Each number is 500 + 50 x the weight over its row's rms, rounded and kept within 0 to 999. Layers, rows and columns count from 0. Numbers have three digits each. The size before them is the row's rms in percent of the matrix's.

# layer 5 MLP down (transposed), 640x160, rms 0.17, rows 450-536, columns 0-79
110:513550474435397533451416503524516573532413494504472460529499443469518570512517519413488500556458452520476483509601534539465488549536589567423582460534490572495422566478443474358460428498556513507505556526538528480479541468499462524484416409
116:549550505510525457478557454471518419556538518490508439523535595452460495557417486552511432481482498579480446507416468464543500502506429596477539545519527536453481508568589517519520538468553557452466467453526480603430404566502578453489551484
113:533523476430495446500508604526407496529461579428380531546485446474464518530525498437492464486593431455471401505421556499523495482513551506446527564450492461529446558442508462497494526548549578580516481524477555479523521541565582579565459435
087:501510475493416448501565585533540508491474505449431471532532615567481479512490505389490450461503480516588556462466444463464533418455495501510465453472631558561528518497532502520476579513542411538475465577452478428587510491495543456512439473
112:561493536501361501502350497536577434494429641458445516532485515507444512453471557431623521427477524431506449550468474554541559574573586508429507507424540431511439441457519477490595460539458543558471518464451454549505365492448492403530461504
098:595494446534484517497414415540452496505467571482434493517457522495485456476525523515588550489456464436488553486526511634486528568521344497496507506569540491484376427514498454452487555416499577529556493569493545493541397509509504535543463495
113:487477536511548541545510444376567477506521463497497508474520537563523509482519502498523462430549506562539521431448389489447484442495530425574523453517550487464476362495547526470581552458447539552470534496483477476484569470391411513543504531
090:465470538631549481542504444434540449551503445498455558536405500513477509475468471469478466506474374405538480585477515514540502496372424509527478510495467547602527488486513598502526532505548531461519571502527518534550472577456555500601562475
096:443456524511510544575515447436505475535421539514441554552552511588480552446441528414508478547525578509515447449530398539479543410451414523465464498491525505585481440476521579475542496428477556465450504554572575440444459467540456533528490471
096:515480448489570557494556524465506501436506520516450597546537483629478485550446607460504556573516523483527498535539538547479512484506551555568491449482550444496548446467433515413523479457567520555479503504483595348574505415486455429472596460
106:554573486541531549455524611499541545532549520524503506463450493429484452551400441511510534427641497424496459536485380549466584487461422453462493488499591535499500465541573497550514516469525529545511571432553498416541459469571502473513517556
106:532511521458503562500594538504442447482424537460581456452582449472435466369495510503508536531527511584415399473487503508483419450394536428507389455474551512471596469572496530548416575546445509514519516548454519546472429458521563559516469517
108:493522494483398541463500575542541500423543432575569484431498651371468497519539497527563477527494477468447469551444422461470418485495477505487554524537464413466525497573485518484437427562468465378474455434525539539437532504534530480504582501
084:530453463511421413442571451480448540386486459521481536522506586544503449489508547509502437493470513447502434592533505523475470548482431486551548560529501531545564574465467500385447520471430506490538481504498561510467571460392491501566533531
108:531483576602479511575467494520532387503497487555560507502580535405522585517569517362492457429502399475534472491548450499460488470490418535436472473592555475426562508419527437487492549524430534561578506543495528508593507513419593521459432464
097:451474502551459457655553603456451590548521468453469503584525553433420465642500477513459569409464453437507472474547456534472587471489446475557507411504509540487509582497507506510487541532438521532425540455553560552499493448473535458474592537
099:485496459512540455429486549460541472443398449452460533437443475479584504526466425522456539511536506382491470589467379550487507386502495523520495602468531547500490498537469543488476508539505519510486484442509528447527472658479532514454515484
100:499497421491571488467543394475573422581448529495514512520582497543436475482512550506439526557543556495475492400570463574452429414469449387584477578550551506521489491502554480480517531498530445565460509517506540469493501398418458484572556529
094:472487400486490483522520509392435462513506507477487500547515474533506467388465510514506569393469485500479520514608501502477509572589511484557542538585538574456446564518513507527485538469449528501448541503447514541560471568509460524511413531
105:433511504507466549558450525453528593458551531517489426459524571615467471368548542513418509450465416398558518558497469526506577448482569591431488428520480486492476475533515408357512489561547471496500511484532528476488489484592526485497561526
107:558484513485427506495484444453563535500515492522600449469562613334569476451515529551488578582457552497407492603466506553498455467486445546514445524459548566520441472588460449528605468422474486438472481525455484404539531444458420521501524482
094:487536467432543547487493502562404462477434469634480398556494622499457470586502496516448534456482515558504415501516520519441539452478512420505506513477439501510456500493537503494577582535527428477401475554518507457481558526493570394597424517
105:491489510478460453496543548435453517578515457498503497523523488526485469454428621464453401503487524499491532617499501508495428461600455508528435528557544591515453498400363540543458438439452555450539455527481518476517472498525518467487543569
093:546540510559525500463546435430535441460488567464514464491533556521499455377574532522460669432514478523523520508486473484440589539563506483508587501478562460536580583390378515493551500548477493453486531481488514506526515529461442528531566501
095:475598513520555500482526458522429428431511550498445496430500490586570554512541466608482459436560436555510507609389545494489519478528524510491493473473568474425418522509475571528462591415523498505482530536465544465521495521467457605428557452
101:521479608429603547490577572479482492616504500569502518539555486484542393495501427522501563517548563481522533466505462536601496534431517457571477501547475556395447417476472438550436485409490494483615461438468495434489468426507440445462405540
096:580509535508434486427422438571475563592424489603467503439504479490495476395530539520518520467480397481442445550537470486590513475494509544467530462436500420504485612502506366511487501541575507437488500494439522408474476516470536401531529412
101:531530506515492483487566423511520505472475473499504498431525502499565465577426522484552463535528441477373550484529488468464469473430471535469501550609473495436446530463485537570512545529497505427585466396536568500531570461571530544584540442
091:507494433413600486454549535353590573507412473507552490479497507486445551513513504471465581564561440524477538531543435497488446543508472470520591486487425476496353445600590545569455499580553541489539551493531495445564541448503455490478448486
106:416512490510500553529469475517506456440494517517525455531607451559459385455412472509508578475438458512499397472446575522515564554610558588558462471497504456526518551483545514444511516442513539469514447568437475446471485503550532554613451514
105:545520405455553528466499529535524523413401532505537484516500447499510572436450526538535538433501486532526542536407537518476396526486419504457562480494489523489472522563508575432546619604549430558473418414562507537450434420503497543408460498
092:559496550426490540565464371485459479485443447442454500439464479485535566512465537523517535459522480516457500511528572473461524470513418470539522547352536511569460531556457562475506438512535538537488473519487572447421548505475430511470574519
108:462485568432473535529444451555503420517537661395459438499462498550589545506464559555553519535528566452501420369556516507476444546421465494496452520585554479525572560518495460479514515421598493572510521493547533528530460566426476378535500478
121:590543548534453517485515550574501556524495436497480419523490501577465522488495497506509532479463586477489509535538514506448516528461498583440510448505550480483458518504478473459552466511500527601514573540413543463442577513428470552480485512
099:484568507505549534478411520503537479491462478509502563415490465514471466567457547530455443509571479473473535504532482464383530597496495526502604483577451387469385449533513470506525529577532531487570491448421406495466434480598495450440569517
091:576577460463515559499439603564509561531425492510449433442382580575445537503479558494544481467469492449388556417450448542415499545492466472520465454506503566519517543524545449460494520453453451574472477546484536489548531459521568472431546521
103:442543533484483446516403532492531569488589474452494519452477518484536555477512397482481534544477549485507521552482539423513598495547527467510415469449487529457447512580564408500426416468509525472420463408586441562541511420462462482508444538
110:595540501474542525494483497500443466507485383409565497498535439511547570521582593527421477489538466522555594406505639522493498493471493471484424482514498529526594396497478490496523540462537512519431535505470461488470407496490431498531459434
100:513510554433466494478569501520588578507509440509491384529518570489477452510544512496560502422497494440509554458439510513517536342477460504470523545556511506592439578525498589474448562455537587563410465451548587454520484511551466519441562513
113:561479498507412480488518466534583583470496553458540490482447512538528442534427489411552419564558507502414477486491502485465524567430545538439505502409531415601499502585490448509438499575488445436438497442434578497556504523424442513448515538
090:503459528486474508505498550598514487440511525492459515468476537527576518586452550508488542460504556442482539465442484594488507509489516543526495400466446445420385542502507465517473471475569424491522474509423437379547456510416647575560475515
101:551463450405492465506353637543447533523511554530474513509490461537501499552449521600431486535428532603413512515526443566515428460463460422508465528493480518438541544536519485496460486423473476469513489457565418496513417579507562516536459515
095:543491590513439521513506521469483522561538574547509458509552475415588513573601508404494472558507552537526514459508492487395417587600484536482515458552397501438516467564451474511456502490442493507502478544599491552529408560525636510512458518
112:453451442571502488572530509547548515559460487500535524528555557493496527552550460441511474416526447506512384465517504420514487485445493501590413497449461420531463403433495446591499422490429425495556411591578426555495491489598496441523451555
108:485417490447525467535499505466507522520348579495524545424487532584474486551476387446417499458525502533556454489597467502575547369537423519488526465566549524522554478501543481492461585525469465549460552508489505485600500447510455550572559518
090:483542474420539482482523508466445489488449535523459506520478509429425489466475530541468425458463561495500340523540522458552455443519526412580500511617505590474505482567556517509514403521540509546492416527511540428467584499514527634549473430
088:488473583527458459468511498485544512486533505578434427545400516511553501409563506517442484563507463473547499523544500435482473442505441446493486445478543494502527585557514523494534505555536548506461552474463565520440485461450485444538542462
101:520466479477374521540500534458603516576478429525404527555452480596545559579479539590441423497451386461529469496542460505529502527557553459527450553462469489516539540506555533442496576432478516436513582510445506505562446500511579359531566451
092:573495547493553545458531573442505505566464551438502508521495427550426508572492495567478463414570493526493492423417516525489419559554484586572436537551461553550513502532471588450516468473568518481462453533504535563583491603518521461497505514
089:518519547421450526448512581483495445473481416386515514455460507545499393520579440461494591481449571447480545547487433519453466519502591547539477587435489626590513541563515536546455493434461499339442478470479484407549402491576485512531592454
102:390496537510458557502574389459486529485406425428578528456520577518512537593524557482371565591489483609558427483509497586436520495549499460521531484518536499450477493466457472499495550542587494541474574460529525558532468493424565511528511449
107:575539567452545481525369474432428516446471449474428443571477497525532499496444510432530466511492508625532501386481492499524409443424443509441493603540509481567455523533479557518495517504490607530567420512525509451529508524481399461450526525
089:516516455532528504518487513471540490557412514454567470584535489464488415547584483591468514532504464483508483482509503504554523507463491532483481563614489513471431466487559623466478503500479442477535517432480446519533432537442526560426545508
108:545551507515547483475512437512511457500574504516493438491471487478538376519543507469568408516415523550520568575459381431452535475436522582567540444445505535570491486508507484484465485507502573448541560618449551475475530534451470500345524514
101:523476428471441472541440471431470487496507517478508587478486477611464495514467539546443476497451493523482561553500519469500604458525497454413528427538483556430525575574610456561486494566586444496418511573487468563445511507556417510488586538
091:470562467514486488488519548431476539467484511497499520518538558508415481549493488546475522432472501537439514580537409444464568467484547472508440540484560534521458497549460518597505559546526516486487559474522468490426564563603444429572595555
088:539465492563493478595539464514478515448496506428556477464455474471545482574517548515454479522481550400460560486448573482458541521433512531478476444387553537517488481462430550552474516547554467481547507482525523452495516481465575449589543567
097:566392467540543506450535510552461433510490559447595558537470433555461540494497530459435567539545420450486485466455532575517503450555454622560443482518590516404491510439500473499536472550565493514460479470515483445446502464553547554514481446
098:566462472491499471436467650430586488564479440478480434463476587528542409513514531511523460489566429485458487526476542429515488471485597468539483497539512531508497505501520516507483556529500486421495392563454490463599544576555539482502527447
093:502490515539556472504472535531534485518492604521455555482482441507522477513436507521545575417440487405469449456506520546552519547542492526496509457477527461432475548486491546476534395552488422605451552556488501565473430502521411603622446429
106:544445498416495480504519525408491513501445519483525496644478422481470538532564515530547505552433458565551562515566545511445387504484622485586523470418431526374607445544468508502432533547477520442590506462501553546611554461447456503527519429
091:592518622459372475630502513501473480550483499589389549491487447601488437551550510529414550470507493534540501553486416482385429543550546531464519537422421572499483462533479512482501515515496514502461450458406507453496556549465451495550447448
112:557524507452479434478460456500476463493507578462577535590484459502455425508481492481533521562398530504479501469561515480446552510545412505555517540487566545559493383383489486424485412427429495494523414493537533561459540449503498433573529512
103:522521483530445524630523428513458476492525536474508516476514527496485438521453511559494441571548423438558480536516494597482505558547572553495505553542595508504426511503550545511518504522432541450406530510435467418473481437495501404446451525
099:563493460582537552549459511535521581537478616498486445514518497512469546508515513501580494510492468553524426479563560530434569581458388495506508509520384519497548431540473480534516536555463435515445494428477502549496479483479443540462484537
109:496493551546436474510420466514544523470438520402489453444449394442463471475459416452480457479507517422424527528466504592533527573590480449541482450531599420499479480453511411618518491440529540437542521342468500491501439497532555512516489495
104:501506528548439509420518446476485560547474597501507486589499512503429449533497456415454504475516441438499547423562496552416568501456571444559479443578419426530497418585574517517472535464571486462517549496553525604570426551452504486502455438
095:468467526467495496527668511441485560564487511491586477546438369501474496513433415517473576474480528480476508538514492415569460505518476470527496480515441441518484591569499550463525451603505505517498433484431535425436579511466481537490492418
096:503557450410454431521510513470489503529524601459550527570464496459472487546402510460520563479489478478535386525607497558499539488580559586483521436528509443478588563440515537479471565424565503427460469466624509540527452458480566449496595553
101:544540434547513490497420448547529505519415529466470502510525459459519384566467467506532510457536540488428486497542486456509513560532476618444499391494500417477532563552467479469564518517530526453427450503428503508522566551568531380597404618
103:522514560470500543484553543526513542528546522498570447567458499434499370463576461507484443468428476544525451471460469561445547504584517451502463482436524588527518573580378577489434513563504445549430584534491444532553483477525504558494503496
092:479435592522479475357445525410571440516502519570411473539498479552575455432557500535414508490634507401440541467514497518495551501532495453550524473500470594444529529501504530469530534501511510534497425536542510531551522474542499488570484517
104:600596526574595439469485450544558488463476432486518556481515445489578471506483547499547488530408532483545517504519490468493528471516478550537469570536543606473420553597386507495498440553465477561470517534481501493469506500536491518513459538
094:508499484534573550419452519452518619567509507543454560500573460581523534448552494480414462545423567537545536531471426497501509558507498536505478564505438530525533476416606563535491484472452435435500506582621505449515451497564466563551502481
087:558525523457437499470497468478511555414480481522440512520441538456497492476506551509428564519540395441484518588533493415398439464576437521467453496501514573449526519520394555544587496518524410500485568475594498493468554492559479543482554396
118:500410501498437523433444435518567506588471549559487488568532521519496583412476488545489493533530544531485567507419547477579493481548530581387520544549538456611514577511497475512545501443573590391487562497516489523495489520569520527467469420
099:516374478557525429517509513567573525488549412621477563473504578460429537523438518531506405496397469538500546512488588403561528504475506506421493539592431521464513510419445474482573508475464398498549581467489494528474442466499543446546500544
126:498435489485454545462552505520497457558538492565552536521496469488530484459522481456522503399551571518524559452391543460532514511504433531506425493521532410569456510426466452534443631520530494468479465510510546398519416447458547573509542511
096:579454452554430520507463466514500519529537507407435583514453432399581457484485469549483617455580446379494473554430583467533471541494539523430489528537564509439514537493442524447492518555510589481508537516469498519487448560561510480543549500
103:543497375492529446517472443437502510509496387441528540461533531527396536433501432476503486465534566504598454430430617526537583537577515511481513441552573434472500504423499475462534477485526452571428545462529460437514459561558448506507454451
101:543509453492543516513477518527535447437447480491479504542452459461459451466491510567462474541623543418539446606525469496542354530535565598507505450458500532532533432470525561528528517560586518505470390521504604470484528577473425418429493468
108:473567441469497572478474502480479487520559556537407403491659414478325456500546491485433445513504529565506581568480583541475471455524415514581499514544471516459482524473472487515446515542560489526499417588437536577607527497509525492446523468
091:457518487532451486492509495437514508479476492548417449492501505562492378374562477537486535440453444499515424476492569484522441575559543549503554496584448498526464504570478578439495408544567459493433468556584454484479464530468510411563496536
104:481454398412461522580504523526501446477449498489510582406523549448470508547440505441469573521510562499544497505452438495562572508461461528452557557487490485574565497484442466556465500454484492415465579564509538467403525509476496467499481535
100:500524516562474481507473440460409521473497516539346422604549542599487521532473473503420520475609587559576491508557465492471539504422542559502478436533521484590538451523457519494506536509479563433512470488563524436588523492548411483520451500
094:552429572544495455508528600505516434492494484392650500396512473433571479459494571546436498482506432481528427490543489519522594407600531564556543489539516533541511454576466451486593451503469547506609449433567530445530414534577438417470525558
098:490524452523562476510528538491496477455518574468498547510531581504555460528414577598537535463433505453513424560528496474520460513488520542455585517495474539541499513482528454472515483463477541504449425474449620502568473476387443471498548502
# layer 5 MLP up, 640x160, rms 0.268, rows 451-536, columns 0-79
107:476542564539501473476541481595420436548448568487516468532473483447515400539676537579574511522514508501506451418468521514428475551405457502527508506482461528576500459533444415549514524395496517558534555557455407492560454527474552550567490467
104:429585531485609555569431524512470460472501501407492503521477487550550545544652473435495550464504426540447488500428514473468476509511456392600517524492533430520448392511493486494593537445587478495546504508427474604437460549505526521562475533
094:478524455504541497438385468519521412645412549421515426540583482538471458478554499478378475471479550456502552436514420441495542565461484489501445554560503480541553464426529407406508385546518532503461535498495609532505446488390445588511482432
110:528524524437510518439429456590500438470528568495467492542456542459516542511465482467535481520500504515358525470456527444413490546593531509430376510433499545525501535603513501418497483504520565506442504520552501499591432570551554599544646533
102:506530528562559496461595538585499467478581579450535522362511553521535491513464466530458484529462432456418537419442465473502568486528517579529472487499452434503566530535449507490539417502484471558502577532491513495505479444495453543598556460
098:508499428524530525535533499516448415593591516488568525484476477487533549547512547455453410549598552500491582534444522532597569434527434513405458547526518518555523522447501435459498368476497528497539562460462436479579477526520515457497542489
092:510516472601479515493511444473558449511530468461405544458502585461527511587433530471449499547507486461519516491543392523381500546480566542533576549484487543402529547464487515537482517493598534439539609466490576511521407529424481639497439516
094:481455459423535513516595470500502540422423524473498564413502482573519516538562412521438451517501507496466520429438478413535502558441507515499412438511541520484542473440533536440601486494488572564450461441482539390536546466514476480549460520
103:525474443475486421487514422470482484422489558504540499478476487456407521461531525523469578548597512533438530441468465550484487515496515406544553510510578500416493530488569530496488442538517444436597490472530575575422530500531518451546514495
108:429523532539451528535523569431420491515481505461565488586467521481591555421568535484488467449514411574425469463443417492578508433454418491505518502537461430441549524488521413537510466491504444530570434415453512504528599553457516536470474440
103:449511476530498499479540461489533477475602481513532493497477515457460475492451532499547531504528476597497537500408476479466453541400438520470540486511555611461555505422433500477564480556483460568549423550486465496560523589570464453489505401
101:527481503485542527551452485508533550475468499553470464441435481551577494468523576588542512547494433560480526551622462529571419456516462506445498490512519496466533462537521460513577556413494456463521463467399511526443621473508494414476473534
094:442474392502483454492596543508510515495482455473500407500394565453582500495553520468651563472529572536490487490455564472521464467528518499548447504622543596483473480496500457423464492430517440532484455512473460535421530425578643480462574511
102:495455471512416487485478368434515421512527496570516476345462539552471591454426489393428473485484553575475491540501542510550487499539572449574512545517529461469509538517490530468542533482541501512506515514563583574564437464495484426456459523
098:511523472457527510471448485467505410570445566516543481566434403447565456428481480553508467515487590507467585473484459514436546483452448523477544496498453492440487530471464447557565522462476477403543595490546596401506482519490619524584600510
098:418535451557552395534541463450558494512492536429409543420461449513441426494486507549544502511458511479422500471512462528467504543494526522525482485544483473448521423508529549425491578492529509511551577545479532501578413514516431500508616476
101:610584526561464552461524471557460400506397500510470527460451483497616414510564552483524519577513498431539606431483451455505595512433414463538533558478467489445487521505546464499516481405455429616475527504437522488457507478462460466538515441
087:440520537487470501473528500484472568391452555519535480477466541560513515480499473511462488564481523522501453406575514418454526589478482519475533452452445464484366525564583482481504515498518431377488463562522429492554456465578475516590460595
100:549446555444511480551503428522502528544450494558626562533507444520459471477553582427587535524472484588491463491419507454393493504582489451414415498491525561469519431471496527554547461422501520517573493458524533510442480467561482569541466482
101:449522499514426370423424488510430459417454516530511436524509596449494563536522434494478502490503378449448482525624493493519416536574526472549470554443454491496505539494491511482472470495485452446484473491516441498481430522561520456551482534
092:420507563511560503459492451487551452623491561547520475429448547448500471438508547478558484529451596507476444510489454551392530477443512520481570477511512531531498602496540480469585442410500596467488490557567544530498501428513500439493488492
105:472440508505526497494508563446447516511477477481505491529453510548457455511459365462573498480542574480549455528418575517587444596510541488425468395515549483557442448526548464440541458506536454661441549459451516490500537468499534511439515564
096:535484518498605505490445461514563432525525560488576519487397487507511541504535571485526440525499659481499466460487539555565438490508424441517497478478473514485472465502492549512460517527552455436546409589395528532473568578470506438460539468
098:458481448517500517452451465501512540457529518471520509486450534629521525516555428522508596500475483508597598465414497453474560425447441533430508485510493454524554415524476579570542517415506488538531510571415477389532486556500372630493472382
106:464532499471444488521506595504478442525391535408522509471474520522488557407587514554516539566492572556483520455447386488447500547583494516502510470432523548524509414466494438503500432373478508513542498607415561565458524476434511491412515451
094:549517458528644456496442485551444492552481540512456479474525468612581541440447464561465482533539430609530626562517495521441514480474506432454452564473484473490527457560385475485461432535574566514458383480548489455411524523516475531603523539
103:506358471468517492469553456503540589516521573457456493474477452497549447479429553530476510524556460447470562502506448477424545401447421551471511549521465492572523465572490549583507555522451537549497542505533380454530478458597523443528492397
090:488468486454552440488515597529523538533491528465425459512495475515467477468476506483566597436485468512587519418538477422487492570574490467507455501455543545547544581402418515478437425507516504550509554448493408556451420420541477425488487474
102:456475490555529480460567499522399524461517489504536508516502521452443593544459572496470589517518508586531450416490503501485388505524536478494524516494469424531426494438482456563450490593523508480492470477485396477398519518517471481451510600
102:465483521441529419521466468482477396474415502524592525453420485425427501441547448547507492519505439510487512600494524504456554599510460542478492553519479594535453589552532578518547597438540446490579402480450368504445497588441526533463398559
097:465534466455476521447533451505531459516433611517471488603475474371565530472505555491523523480457429536502485472458486464541512400475520571497509534441525594513531483505569474435603539471455427455467491476478563537456398601532508556527522545
102:545485620499491618466517444483502476404568589475462473462405476515568459547469518586531579462580519579514515532593499518465469521497455478534408495589545485449618493483506473552547441570505540669455484524529490459489502489422496481527502503
107:525488426477515471543476468473470450407495505483476457520463522499611571481566537484469523481463458548493483479495553501546452499544554519539399504476452496447487497502551446473593510470470607495540518553526481451577432505415555548478502453
102:412437418604414511450534452498457506446481487447572575480434518533483472435570467486460462442505461382475398479475540500552446560515508378493501525492497597550542518447533558470584530544513461484506575495518505565399504548458494471415606508
097:526530537509512463534523520394537419492575541504541460533483461508470462468381461515463524556557441532471536515444603482513594480481508450504495510487440628537471465449521469498498493529582520446535434504482503517409527548578419489473563503
097:474447379397467497586549575450427515468423580417516489498445533581437477450545546515459517576466539525562449402471507524586561485553493562481485475472435514409616539483524428408560522415506488533504538593551615469458530473480437482485439510
108:477478596322504452444469568517388461526442524486533509614480571421518509587557550514523421449550440497533562447509591513511561527502417497467460394582564460486549494564514547500521529537580464528527546588489527423508448545539525479474463457
094:435511465432597495461540482516466529531493461495384499515445497468508515416488511487460445561514515525453559475484446491612510548484495495444546533449501549366497475505425500510566553445516573416556499472497486565543501461506493555431539486
109:567510456538456588436411520539534529417544557406492450471483545473457498489487503553493495530522486471485568496468563441452554492517517434502445468454468580533435485561604469395510513485488514473396529476468486542645387508557511526510588583
093:465468495468499403515502372440516479476541432468513561581451511447441496468518490512559520449450581479509545503431515539513550433486466443498482414507476568538552482416529476477523473513534460566506421549527494608507438491588453403397512521
103:518495448505561432467405470516467433553468397577532560445537589517572512514531483429495449549532557554561528555472526516490516512543360452478466485477502547543379442475497524555505527534477426638484469429469497434458482492576451504495474414
098:525405525601473403463588456463466482579528528494468612465415551497546515506521453468363491528497472554443449448524531425509559476501491516537533460504461437469435493417470446509489565503538421626573510470438517483512510444502424489509528532
106:593477567399556518498428489563486458466459635524474536448497511498437548562499514447552501506478369485526490460437465545473560569496482473484451502522390509496473525493526489488449534533470597495546516542580546571501450491526480491546487600
102:546448506521555582529504573501503539514460547549479478448517472531478403543519631528497565568484443491611476449491558525464560597453504563428466496497426458548574520461472485593512499447496444561479543599461461528520460506559432470491547503
095:451550482469514393528522614550525519527483413537436505437528551506481465410575514464469478566532448527536520448548506499551530503470490495486516540399451516491563468459462478585477523478550542573415517450635522548416441492503419469612535554
098:509548391460438417462487487550453422582489455510472534583486426478329443480486436485485540433526541468500415531514474507473524552493487502567595537532513541545498554410484495429522547542570477548540529584507536523523458495427563517465558608
099:532526487497465472520575517511515503399545557457461668484449500556521547516574448494614494522490502430448528541467442539533489535547475517520509526573500440563549452531505533538475468430466532528550469528441422458482466466477484453498496497
089:446505477493499543468383509521535552424522491422460518524489434474517489476549586552439460468493489533622579400531405439536534531542376533475529602533494444487342498419537473491564519502579501477545458585448433542514446543448458523497503505
093:551546531508524423537401446470416493535619538545493433438488552511463466461441428445607452493514489478537548513451580455573449379497510515558484438552560476551403469501593495553504519535540405398557557677540532457527547525506372538555501449
101:517456501401453580604488576521443562568515549535505522518392516496582476535484431569467465479508520486529560505410480446507499518557566489543463510478508514496539562500455482510651521459516531547500524476431508471461459501581488477362497583
102:496512547456457465541562550522456526471466506559481507468433533569509482566393500475488517470482518419495643522545433589527445462455417507454462563509493635410550517541533480564442623511561582503574482526426522457517437563433418578442585537
093:368478546446552462495467549505461523448639586456574425445467601501493475464513598558465437533542519523442482519422508469519545540559426538511524519451531413511472499568481505443565500508576436480535559570573437477354457562467579484525499526
104:493516518438452468541467519478462584468417579483491480566532493535432467578438528498520455559481530535487600482513446643413556499438495420521508487502484508654571538432397506484497497402493493493588606466571545397427494462507515520440529468
100:505491474464528410517467461506494544489511470570475431552471479457516491443507505503539495556471511418492441495480495452533527546499512523409533525435374462488467557495494497532518471533544474499549535509605515451430542444538440523424601470
092:446510432516492483491515496448465450505503490528499493431512493620492523545561443506657479488354426516491560473500525411432573420488530527501564520625397521493512444475498458479476400439424596478497539511533636536546491519525485491523481558
097:514518450534534403540604472549514526538470479486507470496541557471475531504523478481537539415453499492418471546591451491616458493463574541483370533538523505613490496484515474432546512466491530497430420496477496529504460485566517438556520504
106:414518490518544385446520482494490422553455473641504409510520483563400410431489542552543487539504411462542438512551447530479420402489563517511418472616469490470514473476563546502448540503555587488491499540554462463453446510553500520488402428
093:460473545536470451481515482532451479483498511503559418510480432558467490455456509383502415536566449475439459465481510473520515451492482492544394486539513604535488503512478430489428416572469498519524519549565441478497503521600461572505477491
098:510483453506509467570533489516443395521594508584519511486497510461539541436488461498470439418466480544391540549446426496477482463496423462560532557491542493536421491446505500502479545505529496493504532574485506527450475488551607595398463568
108:528475525534467581479427538554531417549508453395493619515572462499443485494461565507525487529555480482490530587476534478543474575531435540506559565506603521477497501499599502455608473454508427483470516578450564474447567457555497431491479503
104:565527431482472473443457437525479611406543465514581404494421520577606502495487458476398427532568530460528523475556514579551497509465435536491478517480513355534604496481527470398558474491526486592494468459534431474414464510535576542483579521
104:513412441462440421514485390501423596534576563524532509547467507490554491452481486581531509464475462490545530521488456447466480545473509495517556578602539556507652473410495548525515624403399466541465523469529463549544578499566543569546483495
098:471556523446548507408481520500421507570475472511476405488448450492519493516499478491521461418550472512491538463459519469486627514493502470423508410536598523514455524573530468528485477523571478429547430584505491466627493472545574487541488458
095:476447449551461541417491481543503575434519542429430513515432509467497533447527442524416579563492515502476545553557394416477498531423491418456488498517465543550443446561586483473471524541564434412418476505514457392459517579524473563501577585
107:474464450543548508468577543507447519472514488599584554533474524408431583469545491442529603519443486471470575533441503454591544496532364498448370492490430585497479415571576413520552490488446414530480560441554439512515545529540519547592458486
102:524488430493538455488460530555455497503472513500544488521486472495477495494614536582440502534452452513510551487474547473536516463397444552449503606530493570462542473533529427386501532503511555437437522539496457562432480487500480468574448429
097:459406480467534479514532537554469523398457551480517530490474465453525504484458531442467486565467505533480557396550460450446523409481545529450558551471449442483484504392499538506492577476392499556591511484482524536377450526566476445632501429
101:584516444513475471472373534523509510516518498553502491533497471561537446462459538501483540569479431432451442501427602591572452447527488481489480405606476474558515571465481534478517495566462505600556485517591511459512463478577474566392491535
102:556527530488498544567532585530488580504524513495502500474514479589428469475508523549485468460513465530447525501489466447567592499460416563535451520497497554467650444476495444574465546545546547527512530387517519533466576514500543501460410578
099:560532501522491450460483410452451546439494445423412507512478502365483605453509494451458551504516512540450530588478531491574549477508468518516570500501546498509442414521534519564474464544559548400536472403530481427503504466547509494500508485
096:440442492482542532394444584437498497523441508451540487442442599437520639422536502507474578470543527505530509491514488587506518546485428566535586541566495465481525490455461516546492501437444631406552541432561454531493573488504460549504412606
107:495466464478512556470522473522426521508454514436616600498492513385533505500471443565599592496478459502442570494535468545480450458508461530477418562528521430502460548513488558524517500577490586445468501500417542506474426463507509501511519567
101:476478490654468495426460553479425574519487488585473430512545599468468455504401521522425499482519495494507528477453501497461499475533554527541477479562489518509414424388567516538456438567528461532471549440472438487501443546569450516475504516
095:493517519496510492469433513519444584551553534511452518418447576583448504492521575553513436534496548494458524460537481473512481449591539532554414477599493475509539569484543544523451510530587500420537604526535461696507541505499517551417424478
107:470544541446647501544533518646473497558570516424455521507491467552427428468640493536529564500443551497518526513464465434553559469466394530395552535486446497497544466507491441476590541481652518529570493517528482522520435499496492501444521495
100:569472465505585447468426474460460500604537477455477475501540456373492571439553496593500392449478435458510463572442487542481556546518489511525495545559524560534556471463454418475423552458475589556532330482474546523558474555488491521546531472
117:552484461456511557484498495506534468560464578606472522567492505540506539462574509503594468506497503418534531427532484587551446481459352442573540496506462516519507422461479480451536417472427547459529542511638489554460418483472537510488531446
097:571433520438495523487457445645462510424470563450462500451513547510558571497424563492546461516459504439529535528510533471453485497507504448419509458509511502566460507478523497355491455533531555576555537508488520423537368547447513470470391478
100:607501488535469548483482554524507492477440356526550493503450492546530495508487511492458457513443453583543459480444387458454552412357463505535467516479401482635484467552463489491489566408478538511540522553452474546490464499527455491479587456
105:608494476469549477423554476504490430526468440469478555519566476425479461508532519556570500471457506469458597456487539525530513452496491507408578553602448572446521649514487478544574529428494520413505534438541451516478606464490497470573537476
102:489499520591441401527619439604495476428564469536517518471414576485529521513559507533557459511497553515470475516460505584603484432527588491491444522591498522510516398550513505513435444541480445448520567520497419530503520474547496556465549422
095:522440436549531508481482488477536449599536552427535487455500572430533673540395477462564525423466508551537480474530554567524553494453480463494454494518490505523494543564503467585490541391539479498534605497469532551634536501470450455419444489
101:467489537412503495496423512432486502404555602540529522457467471530506553467545491508487436551416530591405448443471573516523502513504517431497473528423432483484624592468543470544523477481559513481519479502586482489553409545497519397472453462
101:529443443528568504529414460457432560591535484456455347588481438485551450488513496567555529390554545547516452502468509450422474605562490512469513566579495491510538408519531518559464463575532463551449557486520520525559449540472493458418562519
097:558501563547479481486652530468486476522443425495580494468514450423544536532490525489492440510616565543435546424518468461520515426610523537489471501473461452586583430545474436466516543448533516480601477573512537472622484478472450489489517511
100:449517494589534545490666525559428511471498467403496476507391498492551532507422497520473448563539543522528558392479478480497488463516455476480522487376541483454488500501450477460497474539525589421576491496495502444443566536428553512437502492